Part of a small language model's weights.
Training: a variant of Muon for these matrices, 570M tokens, 8695 steps.
Each number is 500 + 25 x the weight over its row's rms, rounded and kept within 0 to 999. Layers, rows and columns count from 0. Numbers have three digits each. The size before them is the row's rms in percent of the matrix's.

# layer 10 MLP up, 1344x448, rms 0.158, rows 577-987, columns 416-447
108:523486535520522501518525517499472476511494500501512466470524494521499480502485470507551542461482
099:480515476539513485504523527480513535483496472505420478461486490484477504468494511503516473541487
106:514466523523485510505483497463494530510512543500479516474507505477497458492516486483492502477530
100:504474490498543519512496511466545490533537529431487493512529483477486502472525496490530524509492
103:507496496525539500527462493496488524533502473479496524487551497489541502475451528514500500498487
095:499491492493482510486509483510494508526510470495527505515485473480500506508475446501507511531517
102:460456456524480492521510484493489516503518476517489517535519505541475512451502520465508450488509
106:497493529520454511499498516483526512537491513515551516517509529495504515520518495538477516520520
101:456450511556507506516497469513527552474479463530467501497488469488505477492489487502522520494503
097:562525491452519504547500552517502510498487478503510507510514520546477508475539519477533480500487
101:488478496510521491509452518495489497508459507503505513539529482460521512542494520456476481554514
097:493491516466503478458530489513505513508489479518476526452504484514517531504498518484476469549491
107:511522511505525504549557521479543505519500503550505488542467464515530505490488504524526514526494
097:480471501517486480487515491504414529531490492501530507515488467493524504516489508549497482499509
113:474440549491522467462475499495475540471466482493474467532509500511512492515480553513495487485478
100:506515507512517521513528537489470455509531443526475490575483522511482452571518565501459497447522
095:502517531495489531507492546529485540465521477497488462468535445505477508502553546519526499486506
098:569452539507530529540483531481541495485479510527498518485483466498505491499512500513516519519483
101:475492494457517473494515522559467521484487527488526512536539493483468474454518517488489501508528
097:514478500484535527528503528506494547491463483514500506505471503500497503447531507464489501524541
102:505484512549484517511481490464516503433517476556567521562498499521512506521518495526507475511562
096:500463496548480507472497473529522519515488491542557487517439477495486506499479520533512518491465
101:446457529507544426531533482477486489493507499531536499512425510485487517484519493506504501493475
100:464551504473533512504497476503523543497502479528525514429476517525509508501513500487484527476472
104:525505484508507463493521486522524494513460495467488505505503509516497519537471494571488520521514
099:469475491511516450505514486505496487475535458545500511478531490512526479517458477475458475451476
096:515517453501470503511535473557490459521537544513458518474505497498540487515476525468459519482490
102:505516568491542461518496516496437526473494480478501511514494508546516492516479528512505527558479
098:508492506499515506555467486513511504521452457488493542486488483449500441527528518479458524500512
107:465527467495474510496528455482523500494487537473516538470493517505521491475512538508508518514504
098:526552492508490497552526488502491508460490483548502490526510476528527520512542502471471497459530
098:470516479504494492489502497504490494546501470502515536507512473514494507486495455444481510534536
096:488479498518494472481504489504526486490473490556509530480471503579492487518472496483503509546499
102:492515502500487493465529458461479524498490506493521508458541501538494464448506534488471463474516
097:550498556538485545509537510517472525500449471490441457490506527521506528540517514503531491478487
098:534495498510519476495501513521483541489517564500482466517486528445474498513523508527473474483479
102:475454485479521527527487517472512497498510520505498527477470491494525517484480490502489558492454
102:494510503469494445509502507520480498478518491507476532494499529489496487539449499480465492508517
102:486488497482438563477478535447472527546457484515497493532458494490518477483520509510454512499575
108:485463487469487477522498480509497513529455519505513524481496524539487490487531510551509518509529
100:485502536513501450541476514445478525490492505465488491560477539539538506504468539506494489477502
109:503469495469525483459497496515515511491501470515519555468493553443511480490541516490528584506499
097:496529516533476502521482517540469515508503483533489493471501511476506522518523496486540482485525
099:542471490529514478494496476517534508469466515489499517500492509519503506503435516474449537461517
095:494506514534506505538511478514470467523455497519502487525508476480481503496535545474452526487501
100:490506502553500467502489500499494533507525484458487482476540497500555482477488503457464526518510
091:489558538494497517527513507488484509451489486533490442544469500483452456492515509506504506499445
107:477464519505494479487498508486528429491511510504475512546468514493507526457508487513532517549470
102:545489472493538475490488449474506529478540485515488510538502506521495496493555503531484520497489
100:437499497519484480501508502490497485464505459512499474487509507471527536447478497527531535484498
091:546509533527512465513477513514486488482468509535480479483483509525495501507539471539522500543497
096:510495510425510476456528536516489542477494478524453469482528469504455512488529474534519497464555
098:487508529519529502491485491488476488447527418498530502552521480503503522479488486523494490505537
104:479506516526500511457469522488479472494508514517476507473509512519474487479530508501514473460482
099:553482460526505532476525461456520480502529542464457480518547521541530566512474504495579508480535
104:503486486479492503503517516490499494453504507533494527519484465460471515504508485485523495468480
097:446515467474493489460499495486517512482467489518530525502500500509490496516496531527511509497511
103:484509508440486490475482559552514500510516487525496524523508462548477506495483512519471481466494
105:491523481565482442542506485469527511511496496529493519521516488473438545456497503472512522492507
101:504474495469529495524487512475488513491512477515503520540491495503508493497486555477502517566489
100:505500499504514467530513499478496518475479446460518500518471549504503499510493478516480472475493
096:487488493495538456533480508474503507498523489481452497447523506495500511478486492495532518477499
104:536517516523511482531511491452465570523481501511477520503488509520492458485522461493498526482495
095:467496505519550468514512498501501508514481511499446442489488506500529552515514488469498478493506
099:500510517506501460505494472532517525515528480446484507484504498514498496498494502547465567529505
094:490474507551507493490503544535518518506449501527514500499456493505494534463508503522530496557495
101:464540521483547490500512472483492506466522535529487504503520503444515514520529575550571540479493
100:491518495480499503537511505557507508520455466537490493497518480513499505484450502507542515534481
102:503495471496482512493513482523486488486494546496535481516536550514501500523511502500479496498475
091:487500543474518475521503490463543516504482508527532502508491509540508510490483515506518464511450
102:508520497487533455469469519505508513472502514513512531497454517487528499503513515519484489495506
096:497470495502495519454517457503496496474468501499503456521555508559502521513471514488503480496518
108:509533471481488516489523532510502501465573481528455463510490507454475490449478470533490507513539
139:510491536502509481537489492496489493502509558492485495521509484476489491483485477484502486511530
098:500504517503498496501524475480520473523511492468513496522516502485498487504498504501489505499521
105:509485484478496485485538528522549456506513490548487517499529480537537513450483510490489499496487
096:540501537533505528513511463483515487512448461492531510489468508504502503471509529505546491475525
098:507513492554483476495492480482477431478486537537500495519495515526505457518483520488485499554510
096:526447490542505497493478507498518491548486501540488485451508504520514521485494479498494500527519
097:457495428513485461491500544501494507502515509542448459448499495541519511503475515539500499502508
095:484504500515524501505491522532454496471518476510474541526498463489498494505502470487513492454537
102:500485479514521490518478463446505473499507469501475502504481545554508504484480546532451514464523
099:512489519501527508451495522534501503514496499514495520507511498460516499506480485495477524503495
096:501483480488486477523507523497540486506483525545494494554505426562517538461499464479485489534485
093:555490489539519530538476456505510487529478483520483540576513482457480457484509544523505484504476
100:489486522520515518495465446501439497507500484485510510526509505469507541500523485525497502534543
106:465527492492471483516494529484453512490491478532480517501497489484541520493472496520543476469493
091:541465469512464481473476473486559513495494518522523473502506514499517480519449494497484494525548
093:505468505477510508476513480490477495518444486474509512504483545527500482491500514530503529450492
097:497509535498496509495462489506506522517473521500470509502576526490492478498457554462510517530498
102:482495493472507516487494512549452509501547496527542477497496494526479532528437505483507482443521
099:488491476495500498525454552486494481498515494523513482500540467478481467554478523465517510502506
093:521461532501529485491498459470523523491559480505481476522502437509526483536472523487517479535497
094:514480457526513513509500469494528502504518495480509505496501503503511510435493461482540481479496
102:476499519529561471545498471515460508524457485537495474532542486484489543494445526454477526495503
098:505486583529521491477528508517479501526526482507518493537487543559497486468502534492515499501554
104:481488470506495477507466460498501526496526465548486447527481514596516482504499524491531534481511
103:499490476495481477510532490452505489462500535518524508494536481483496523469532483522491470503529
096:490511485509555511466498470466497457473511486524498520469493454489534501517518514551545541507517
097:513514472487558538492448496506489448537526498502490495474470493518495475488501501460519503460507
103:485531535506538490491512522504498505533527501519491485481516528495541540485507546531519505488526
103:535490509449490500501518543510490510515518518512492482518451514499477527488469557477484542479484
102:491487514525578503497499482495461492481566521505502487500523492520468515494493525542503511531519
101:522456509482476528526508507498494500485493498544460515527497513500491487514445532480497473472525
095:539501534501585547475481492462501491515490552513479507547498563473485522495501475503479563522454
096:476459483482498532512489508491464455508480546488505554493535503504484525494513515507483483488514
103:530501472525507470544495499495491573558462534504495485493532473553507516505488542517479517516527
099:505541491482491484513521493494506533485501481527502486512512526492501506475503486539467516533504
106:502467545544514474520495512526503520511488537520498491518483485473514457433481515484479478485556
103:540483522513535473480457435494478536497505509472529527471546545509517466535519509548505484520508
102:454500511485536520495511491499495495487539552544498522475485502457486518483479492543488498517468
110:524476548540508496474466513540523534506524489470525522532536494505469480457481531540502463519505
097:494467476518511478555483529526558542525485460518475531411496484541463508510495494494513459569505
098:489490507523461530505515513499522530508456470526533503489510490528471490494504501537469519485516
100:483528513476519553513510424522525541501499522489523501540490505471489486516499474521466546512526
104:474510492552495539522492497523515522512503487496525511477505547484523477478476482519547471518524
095:449510544434470511501480474487550508493482502558520487495543498468518474511507519482501513497491
098:503523516476511473501504481463473510494526555513462499516476524472489478504470497526521496501492
101:483494570500504503508432492502496490489502504462496500511518488509541498493541479503498487500529
102:438495522479489496489505462468512489511502518510513484455517486481495510521482480501503530500512
099:488513499490436516511536498450462542481451508475454464509480482518504521471518477459474449487506
094:493502511443458505501479534510492518531491509475475434527481530473499470485522500508490455482460
102:490483487540471484527505519499488518502503541528522512481528477545489499547526552545509496500512
101:587520486557511515481460495533507588509500515484521494510510460518475552513488468489489509517529
091:519450485516512488492496494514513454486531501507472490506546495497500493510517510474487512477513
098:497510474521534567497481480513500549475524492511495540516491510506476524469499504496494514502465
096:503525517519509481491514484494520500543535500473528505529513485518459532563499493492508525533503
106:526481490490498485519488520484477518517478480484470544494532550507533568472463556477517508482551
098:499439483481468471463473519496470507506506528468502489508467538513499481533489497515524463475551
099:511483492460496469499475552546530488517490486490495509495506487498462520498493501500527489490537
096:490529505480508511483474465477512439527475532516532493534521529496516497497458491520483520496522
108:517517493503551533492484469468473494458487502511547510474513442471497505504498491491555500513513
104:487466519489513504470500456470517492557521524493498541515432489528534507515522541521476526517502
105:474467523511519504517565511529491497517523523561493536489568539503504525465478506517478487500515
095:479517495463480468494500521535461517485483493518441460519498534498494548508509500525481473493519
104:518493498510499506445497446483483536493445496515466524503459460531511533481442488509521502480503
094:492507504493523489484468491476456432508467536494505514460483481523482493539472514517522525489542
094:509487533464501494493466492530480478477463499507505498504541484514483529432508474549512501474494
099:497476499499513570517567482526530470492469544531460474483476497532489534493504525489451441522478
100:511500517509521513493496500488419464528485508485502493493489490508502537488455483480557494488504
095:466483468521472484510486543454478479501476532508464478483503461512459504504466465473528518479446
104:470556482565467430488534471496487496477520481527482497495496475513514499478496503533525482506511
103:523492559489508498500497516493520534506538544527535451494462536511516492517502462521508541524507
101:512490492517495479566510510518465500479475452451505499534543460512546473523489551482474528501494
102:521515483532495465501518500495508496519489493508469475504481555530501481517489490520480504496485
100:500497521575495503540534538500539502505496455520500535516443551473508480461522503464519470503494
098:460513504489449536481497510513486460488501497506466576516493477511507495572513536509509458463485
110:502511475510480519482489477499483496516500527519459511500501468524477525497511492509546479475451
098:451524528452522480499530459497502487487528496474485429520531492516501415472469520480477501492497
103:489523480497511503505504466464484552477493489500520500486540543506508521496508525478531476457520
122:474466489536483465491494475520496518558458534502468537490529445490538517499489529502506470489533
107:533522513516532478497475491527522442485521501532549494523531499544481502582482499524484523503519
095:519488505516496480545522492449513506492470557494465509449526533508477544484494501538548534529524
106:501544479507458518512525499528496534517560495511481523526441515513475504500492464557474506507496
094:494505484508482500493470497478540520509516510488484476518481470502461505479517546495509460478548
097:435461541551507496464516541513472532473506507528534500551482468516488528440476532494496482492518
092:493471497519554507476489504524492530488502451509512509513526529547500512470462553531513535502483
106:557529491510493501478527490542501483495526502481523530533518469496542513463493516545523541475506
096:473541547465498450499513496488517548518486474498497467469528489494510486487458473491529524525518
101:508492506462491477523562500519491503491477500495486482486502500525454524526503542500456507473487
097:458481503512472513551498497503542505522487503473482502508456482506461448497500553513484501477486
096:512492524500515496508529499444533511508519522443551506476529487502507474463514509482450451507459
098:513470460505492511514505512525480521526492480557456500514451493491491506520495522459500505494451
100:495444495540540517488455544541522505543521488553513523470482513495464492528478511512526482555526
097:474509505496456511507511491493462473516463523495476468476511518503482446490534515504476540544528
100:489516542492488397443491458543517481458476455452495514555509508513475530550496441506506496487489
098:501514475497453520496501489516504475508510477489487518505479518556525501487456472535528502526476
098:509472525477500540521475548499489558502490486522520511570538499519486475523526492486483478499499
099:479500491502517457491490499494518510569483508499461464494504499518465505458515479507466532533494
117:513449540475520497519463506488522512491498528500476540527491512507483484488497508495519506503534
097:480505431495474514521486512493489516510484523528505503487478539534490495500540487523482525560498
099:472543531498483490511514516528511499448463472517463511541533454509481470530536505530500522478469
098:474508524437504540508489498537450483511518491474478491491503520480482487509473486530519471495463
098:468477477493486467508529459480462447444515461490470504498512492483507509496503516537504497481478
098:536476586525462498503521504522443560490494507498484478504511496536488475473476525491522509516491
097:517466502487501480487450515485511473527476541477494507512560475476480520471506477513575498549501
097:448512549493519495547526497559505490503507526495517498552519447483532473482483496522497494529498
095:466486499490473513524503477485507519511508483482487505520493499510512479514498471522493557517529
102:512493522491463500487508499459559500511485554506515496508512484465458547511475528509547509469490
105:452476521464498504474454476499551535521513491541523526511437505484510485502537498484504518492497
108:501463529531517495512528494505497489487452506484515522513535465531517495533511517487461478517522
092:474496480514486459472488473542487486533467516461503484538509512471474512473525515461442483494507
099:515488471532529443517525515492492476498518510517492475541487451525473532520542508518506504499551
093:460488471454493520498490532468508506483500477521491503516502480522516479470537537479489513478463
141:517512484470459524496522493491475498498492493523501554488451508510496523499483528492519511516531
097:510469556474484468538511548515556506508442522470462508538477499525454506518505533454520484516503
096:465566506501495513510485516492476509544521504545488525485538526451543525501482489519554503518497
101:478518519505517490518500477550528519509516497477471487488470524475459517523479501484470475501502
102:497487510513540472526487487507477509527464509484481485485504517483543481509521517482499483536512
101:499507509501467495492499495523501459525498521487486515511495475486517521453476503491455517510520
098:488488477502529484501461519530470486506489494485498449504498466530503515513466509531515531473459
103:544463465482507457488495482500509538532467513494517492515550527522487510454501532494449510535485
097:463491497504497497507533485478475479506503469538485495474495514545544539489499535492528540531477
100:538478496537491513516481518508485461471458502533515505511416482525512469496512513513515448453483
094:499488540515508512499474517482442498531491516508514493504521488497480492529493472533503499509486
092:496485485508497525509481462552505509497492497494483537477490488492554513524519519559507465541578
099:519526499520514534476458513495514491520490512489462521507483499485481491519510470481504522477480
098:496529477471524514510496515511493504513469507512476529498441515503472504467556522474525488488529
100:521511516545526472484512490516492508502546498484485464482498466531481494515503491546530472486507
101:534497574476527556477497484557517507527480502487505495481546487470526476516421518495458464474488
098:516501507490471502522469465470533480507492469534490480490545545491483536487516510506494504524556
108:507483495475518550490465509488505548473455507473466544483516496510503503521517508552462498467503
100:503465469487508487503505533523527484504538504503458501511494535447497482483497500492545504484537
101:481507536562507423560494476500510507515495509532506519515425507509511514495480512479500519469497
099:467508516523504504500457537462502477545500530487498481465485539459499436523476492533496523505494
107:533508501513507500502498504459502464492458509512541517485469528492469529503498478528496503503497
101:515483495474491511502511493520476528491520459471483494441432497460495542494491487535492457467515
104:484528512528464535522506481509534506528487531516463491448494532517513515471510519539504512524478
096:505484452476497440491516514514514542481481506494503463498496506499557519470519477510527459499534
096:536523477495518511522513507496498488474520504517485487534471472502497534477515448500511452525449
099:479499529513470493496430489546464488539523469474513518518509474482471494498483478482533501543508
101:524515464477523502529505514478502487483490470480469499527484498493496525545480473496538511469505
101:525522542440470509541498488453515502454472506502512481559501495522456515529472466543499517547498
103:511511508541541511485503518505487521518510466512457469428508503518544479493518481536477511505504
097:464496468465514539519494519511516474504484481482514501500551488503474489466508502452507493458515
104:511508535497497497494508474491508518490485505533477499546460487476510567506507513513481543478558
101:514508508486553464504490498475475475505499490468489528484553507524485465542487526484495488547515
092:486490484496453486495494478506488474480503468463535520474498494446519524486515467524518515537501
120:524513494505507469504500562473457520490462510480496486538522497516518506490511478511506520480500
099:478500485473526457526480557481491509542479524511471504506497507498452497481559490519471477492454
100:488465501520494467475497498527501531459469511504493484531533472536507470470555513512467485493529
093:551436520497499487514567504519471523484478533464454504489518515486499509471511487523474513503516
101:489521474514515480507524513482504477469490492439513483541519487527502512516480546504527472531476
101:498517469507493475520509509474481489475470479518472514521504522513458518496545484481525540524498
093:507472489498471502482495502480475510508504504508446489533528514463492464478493495504548498514482
104:525496520518494483547541515501517519492461551496479512467515515551511493539511515540484524443502
098:507458523545513510497473468496474509517472522492524470544509536557532507502506530478499496496477
096:461482504469525525501452537495434499538525505580427545463506459480490540511493532539514501537485
100:469473496504514474489527542494474506443522434455478517526486495510498517483491481536498514509474
094:489504495536529513488488520523462515443447509536464485469527526435518529463516540480511468471503
097:527508496477538506461509438501530472474481488501528501530532562521514503545511535520477502516457
100:536498477496514517509495547510467483520499487483513494512511541488493492522532512504487483514530
101:524507469490510517498480508465498508499493535473452475489491527532514517529516486525484501520492
099:483492524549497506482460528491497449490482480488532503497511504518529503523489508496514498506492
103:477535516529511479508493497495450491536512517477490516527491504502523524560512506508510464479496
102:512527515525495474506497460492499510505510510489500514504493516528518465508498521483492547487507
098:473510502484528491512533482509489504498478468568499482497520494494542508496463508492510518469483
100:489479492453470519488513520521482496464511471505454510493456523495440495474511485498534469526506
098:537470491501503528482506476525489552489536497496500488459505515491517475543488475489501461480502
095:533507498476542507490472496501516518496467496549531525495473525500470544507518508484537489522517
097:458535516457497448451480502487495537521473507499458489468481491510535520506516507540522518515501
103:509507551504487485525536498430479546526455466519487508454486462503496540505485473438493553478519
099:507515506514525528533541422487519498520465532482504433482528457486455555507514508467520498535546
096:498504501484540536554494492509514511509491522462546491512492482501479521503478510502507503481497
098:528512521506519542483494466485488526534471481486515540511525499493514484514505518466498519520530
106:494559484498512486487498458499500470472476478489488521494533450498498535508514513469527513496559
094:481492492539483512525485524538483494489511483468529505503483482482503503487481526462471460488530
103:544539521499480489509487432514487475498491525496518517496526541516485486517496511477489488481467
096:507478501526512541502501485523511475485483524500491483516509467478491504494529535498501547516532
101:508472486493456496506558515502466477474489515505507489509461528505492461470460511476525540486504
098:494499519539509498523492472516462492478485503477468533502491468525511516495508494499491501502523
096:483498520512502503464498548498462459470512481508520475507526513517472496491510489475497482496498
095:524542520502471481462510479480462476487487502524505498518511527495495522493526524492515502479490
094:497535525482521513544506489531475493489552497531508499461537511492448507523502538523480533463491
098:537476509518463492536484489510478535494479433495511493511509471494458515471554504527486502498497
100:549491498514516525520466502503526470488468491506529490516503473490488471551488505503503515521513
093:463523507543509484463511519520515519504515472502527506486486542500496514493533527521508527490480
097:506504509517470519510492503495512480473499492514489521506512482502510547464468466544513487498465
099:444486485468480528520484479462528539540488510522522486490495448487490500496491492491542452468468
099:521475534483545489495496526477542516521455522521517450503483469505540496462520531512495498527536
100:533500527493517542510515485522460499507517466486498477515492472509521505484561532535541509537470
096:512514543514501514541483514510514491489510484453519507485516443482470505453460527514523482507541
096:489484472515500492487480537509527509513502534577484508519484521475484484480507535539546455483483
107:485512490506511481508502507474486504473505498529426488501470490505495471505534544507467505488508
100:515524500462521528497460475509511530503495476504557551508515497505502486521524524492499479493532
096:473532494553512480490484493505445479463469509487492485477508499481510518517494484497518510514490
098:456467512490516506556487505498488524432520524549505528537485530497476492469472466503438548495483
100:525496476518503468521519501461505482491549479494494514516508534508499473525534470491518482492549
096:522498503504498483535481504519498515493481495481518495479468505515549438503467491503499500536528
099:453483522481502499498511501517463514493523519521484532479499485515503501471504480552512506514471
098:496490458489492498489462504492476507506478489461493506522514490502495502500501479502515450455428
091:450472503460518496479502503522482491468505500505550490480493480486502479496497539488462474516532
096:560533510484528489526528496493524505485453531495484504507489504511501487507490484520491481438507
093:464517493524518478496521505511506502506502528476522513475464545507492502470503514543472417466529
103:520458493520503501474501510503531520482503501512510496507501517520497503550531490494510495541525
097:531510517503499457496512453498504498497472480512474489536515510535519489503537485552494472523493
098:459485462519540511523460457521490537538491484495486534452499462542494500490517512502510453512507
096:511508493522505513537480526497497527511516530500524469505494502482514516488453496501483494521509
097:514496519479488492479513573481546446519513529509509518518488509463486525479510487523522469500512
100:507514557546476456512464473535493514526501506511502511533504493470523515501522481517479524518488
091:544487477508474494527548517472480469505480521483494461566486507507515493502471485528473505525524
098:510499557517525498485490515512551504501475498524498509496515483495488505512486490474484481526456
095:456521498469477466537453492482480504517500533526561477503457491520550505481486490516525461491512
104:516505509527489532502456489551543513475491504498500549498508514512496518480481478481477440538498
101:467451494502495485468482547548497444445496487545488504518509500548557506468479490499520485500485
093:541518495523539519508496492550524505495484499543487530519512504534510509469520519510517530477503
096:492502486547443491493451508463502468481503477543471480530490519454506464549498523497532520507469
099:541537527476518521530514508493430529541504527549479524498499530517489534500506503518521487491508
099:534512473450486508516496523529541504503493492522547509529503507504515511434528485520439469452493
094:511516529520522530509513496465539447492457485561491512460485513495503499501558470527509502463502
096:498500478465510528520491454476485481484466486501546508468534447477503503470452531511499490455514
101:467532499532536500478436536461463521488478560495467498485522464499476537502504482520510490465506
103:481454513495494540542472475509513490514496503460533510519539451522552520443518504540547477549483
102:494532475518512491481534510512465460526536481457527508488535465533485475506458491497506533493457
105:489496491478486541462508487531503543477474467488532475531543485463492448516512544494518477460477
100:507505514541455497503498550524515514490495480514550536464490517500525540485483519476453464511523
103:493514558509483535519498472495506542472500484503503537542498488525474514524536516500509510513478
098:489523499481532506507485496494488500523473546500479535516476526510499538514481518503549491498522
099:501512498513521509522499445453501541507471515476527506467500474520515526524517489525513413470468
096:491503487487504532499486488479504451504491479496540494500480480472486501542491493522458511475471
093:533461468540466495509495454521517505485526517547526542512447488491496510516534518505467521469467
104:495498456469504497557492508461528528495472467493532518542492501539501461532540509480482490498513
096:507496531526439495526508447495520450494522482485501523483462530503494479531485453497521502500494
092:521440508499454505499527507518513512459440485532513470516506505497503474463498465509469469538476
095:504481497487469486490482493522485515472504516544464497519515506501496519491509483501516508498532
107:480498488478550534511473507498518468529515518529489496510491444502500473538462556504489500505464
101:473469490500528491515499489477479469501473518526515521519515505501510499536487498510506495508481
100:524535480490537470533506475516489527515485513551510488491535507499456530520452476516499509488494
100:508516543509472492519529494507485516502504533448505490519498501475494535479506521512510556546519
087:520515501490523530507455510533521510508465518501489531542467492533484489529476467512440508538495
096:472531535500498455473533464547470539476462515522495519497481491520494514497536447522524524532512
105:480457512486496486490476480528473507500526487510530512450538489517491537515497509501476516542536
100:508516515520533452513471517494490503511501452494490531505522464491463520476515498515478523542501
100:489492522518505476510519556485498500494481479467468538458509524506515467480478510548503463535524
105:489530514482473532502491449501511490530506524500472502490504531511525506468504492438492485545492
095:534513529482492523497509440514502548499507490520501489493483507470517524489483522480478467476540
097:499534521523476543494452480529485519508517488520513516503519554468482513546488502528506520482492
103:485490504478530476507533504473506489497508487535507476510526540511551474463509466494484475495518
102:537492443516496517511467504487498506544489494543490511496513485514532500543503490521516491498497
103:525509493531476487472489485489481518558501462504470515501467519487511522512474462530514489548515
113:529475521514502507520485484485462515490475490463526513499501495516496521497492517498468495505509
101:510494560488482515475479534530513474517464485509484500474496457548493511484509467489506509516563
098:521495502487487496533516483502478520501540493513501528519541491508506521511471488524518453491432
097:514503456496490541514496444511486520505546540526488530523493480492507524468501504460491533461459
101:523515460473510433513495493492464589500482517516500497456485461510521472484468506524527500481488
097:459484504515530522518477539510453443489506461499430517505495513508520503513476509501476497490509
099:513454492516464497508518456497510529495472475565554510523495499526499473493519504513554514504548
100:474516463483490484487518535537519524465511474530550476494503513513514479508466509544545486471525
095:520484494496480505484457485495526478528437505556518502519520519516532437456492510525515483530480
099:496502519495503506529470502500511515518514462526521482483523464488493520516498526469515505523508
103:535474498503526531580486485490487520479465455517497544503515502507477518497512512500495510494483
096:510510515538514511470489485523513432480531498500499487504475510518521527531458519454505475545483
098:483470475449482478491476444508531501529508525525455489474508501472514490505509466515468472508462
103:484488541536502560521479514531493533485499481501502463485469500546488493506477507502490474471486
098:496528470507483508471482502504525504498490495483501493480511487537504502514486510545512493487543
100:453532462488513480473498467512508476495477481477504475515480529504529518496487498469521492483533
104:487546544512464511493465482540524518498521455485491501503508475531499484476533534482523472531513
099:479444505523496496487492468542505531523476546559486480479442487517534512484535469525530461527513
100:512516546523485440525517470502458443502490476473476529501489494541480477479450513526497520496468
099:528511521516465476499474505500510448525466507525495491483495481540496560546518502483501472503491
106:514500504497524515485514516526533470510464549475446445514470521504444504474496550493501510512566
100:511522487542452538522553472508481511460519474497506544497490490537532479496494459502507479477492
102:482478540510491476521492507514460533507521476505515499490497521460490546517478510466516517491526
095:499529522492564469515503560506493467546482482517476496499527462466483549507506456510467509456534
092:458493502500477516498540540483494501492537493519455518482529537506498464483496472461549505515501
099:468477525504498462479445449470457510473515521520493487493529475493475485545500495521498487495435
099:499499462503472513479483525513479490504466488542481481457465515473534515519487449474475514514465
099:470481441498534483503514466530527518505492505526493539505484533480526502538464522526449530445503
100:506464470483513505504494481542487484492502497496516504469490517534491490472516467487538482504518
096:523525443507487544480507526453497464463457495528490497498502522471485506557427510539487531571517
094:521535497503481483499487486504526494468477500531505482514502501532463510519504526478495520504470
088:521535512523544537514459506513526548512504533487462484453505515515557467450471473476493525447495
101:453467520528522488508506528527534510476534460470489492534474553479547507492509483466474504522489
097:500487446529509513506504486503455500472506537510509492530507497505485502516501524532492486508479
094:516527510490501503517481537534519476456482538516505539539510479496489486520496520495520452494475
101:433490508510502475507451487524494491524483525521502480521513493511479531538500515483479490440513
097:552491459489507495465466479508533499521489480509462491452492559501514471526509500491488535445495
096:497475474506479518510538499524513456504505524503534534504525505514512513506486539440476511515538
098:488483500513505468472520492539469498523531496510496491506427492498488538457514521478464476495502
100:490489492508513493516513476497474533511491492486523483477487512522493512525513527456523450505495
100:522518532526483520516490518482508479493508510481494513534488495504454517522488493504530502507541
102:523533590517479509523480460528479510504513534453531433473477491493488496524477478475473523506467
099:500450487533507498519463504489516493539507501487543514504555487494506491519540467494545480478521
095:518466498482535500483474551445504537546474519458506495519452482500501517491538516550477496485518
102:492515511499511506490485552510465513527500540485508504464491492472529509498503470499512487460498
102:539550541505484502498454540556497483538513513443489482531526458497510524516485467497478508428498
102:530517493467486461511510450458524472478500531502515521526480457518481516514525541502530540536532
107:514528473486537507518426524497524494469502499529501547470507484512476520476531474506509473480474
101:521539503462503484486514541513475457555510491520482506500501510516485515502490496497474496485485
098:500509459479532480537498491504508529466466527520503478473476507488471515528497543463496512486529
099:509504517457477507492496511458483477489502509485519518535509540504434524482505497540569521490489
105:494505540519492469516499465518523506425513505495494565517521483486493482490493492492475491516479
103:489467555464537472526513530493502476539520524475512487497530520457479519487474494495502531523494
104:500521553538501479495520528479516454522480520515494520489472502508525531519528504511537495528529
111:456450531458527481512470512512504495462458504535465465509480494487509481480572519489504469477492
098:530473524507465504529511478481505548497524488503517433482506500511460477528530536510448532497454
101:498474525505504500533486522491520496474496551468488529527539484530471564489484484488512473463495
102:484502478542525520476465512472526518489525521481459505518483482482467523498479511511529544455550
105:484510514496491457474531501506469520495458480490504507506526508519462503500447511498479457551502
099:515511510478466485472512466512500505516505503445485498550529514515529461453493509499468506497508
102:431500563467496495516480453506505477496531440536521517487496514480463482511461505476530524532453
098:471495471498499506490551536465528504492505532520505525507541469497477535479481529523508501540480
100:475507490447498453492432463482500549495487490518508483514505499495507492504502519562467480489498
097:488439488515509466496523509502532500519501470508532527518540531526480503495487501517481531508522
098:518494534492516496535472512500457535533546463505486484525450507511498488483534500520520511541506
089:518475534484506480505548454474503499486463501499473482496517551466519518471492505519495522492503
101:470498519441532469530507483508554440524504513482494520522516485531495493486508535514563538480493
106:502521478516469516492432492470496499515478521541505552473519468547523491469548505482519466481449
097:464544513541520528498492520507538513481477479498454556448480501462468530461491511497455450561528
098:531493536523487517538496472524509486466474515554502489549492460471491532510495517451500481500504
107:484557504519497547533468489519499494486482499504503484518489511554475519466475525526448499522535
099:542501518499530514475466486521445459512534461460494483524476532531468540493522534505496507525513
094:483460515482516507485523526505555536522504519502518517493497486513500506502499489482482494468477
100:486511510495490462509517498493536532499523521486488512496535468508529475537484522489431505502480
095:437482502509499499462562498484483482476452501526455459544507455497513511494522492546542512513462
103:482478491521479507505494476527546496498507495528530488515482455478476520530478492507520492510515
092:506543537491497539493498541486471498480502477512541471493513498542531517445495513471471498489480
098:480544510456527486412539499507525499509554543475497519460462498499511486512527519531450478521501
096:517489477456486486483491500512509513451497510538450528502458553480527510508457515533480489489544
100:500509516497521519511512494470468488510539559523487477496475471508547465519521515457499472527487
100:466538507551515512490492507504494527467453526499525497506538512476506509515467484552521517500527
096:496511505524503507499510494477499526524483485504540550512500514489507476478500475488469494467461
098:499481505486511489481486473494514519487459509493501508481482514469490511486469529516487505481528
104:508501458522509512485483504481519513518492487515524517509496531453544501494517499490496530457514
095:519516473475464519517474519473484552465505514480467488526506496513426455515487517483477473481517
101:479526499544473550480513506498473469515476522514487526483515508577499490489490516509439504494526
099:486476480541554512515451486449543541489471481511506495536477513509477476496512510560462523524485
098:518505543503492492514519483478498488523491500543502532462544495514516484502449505504521515500506
115:523514517515495515541474468496528471470514449523493503514500512474524500490575481474499539483529
102:490517571483528476509508496515470541482505484516501493483520499529522514499471502515481486464494
103:501509494508507566488459490531488518473441486534510537491510514472466490500495467516531492529516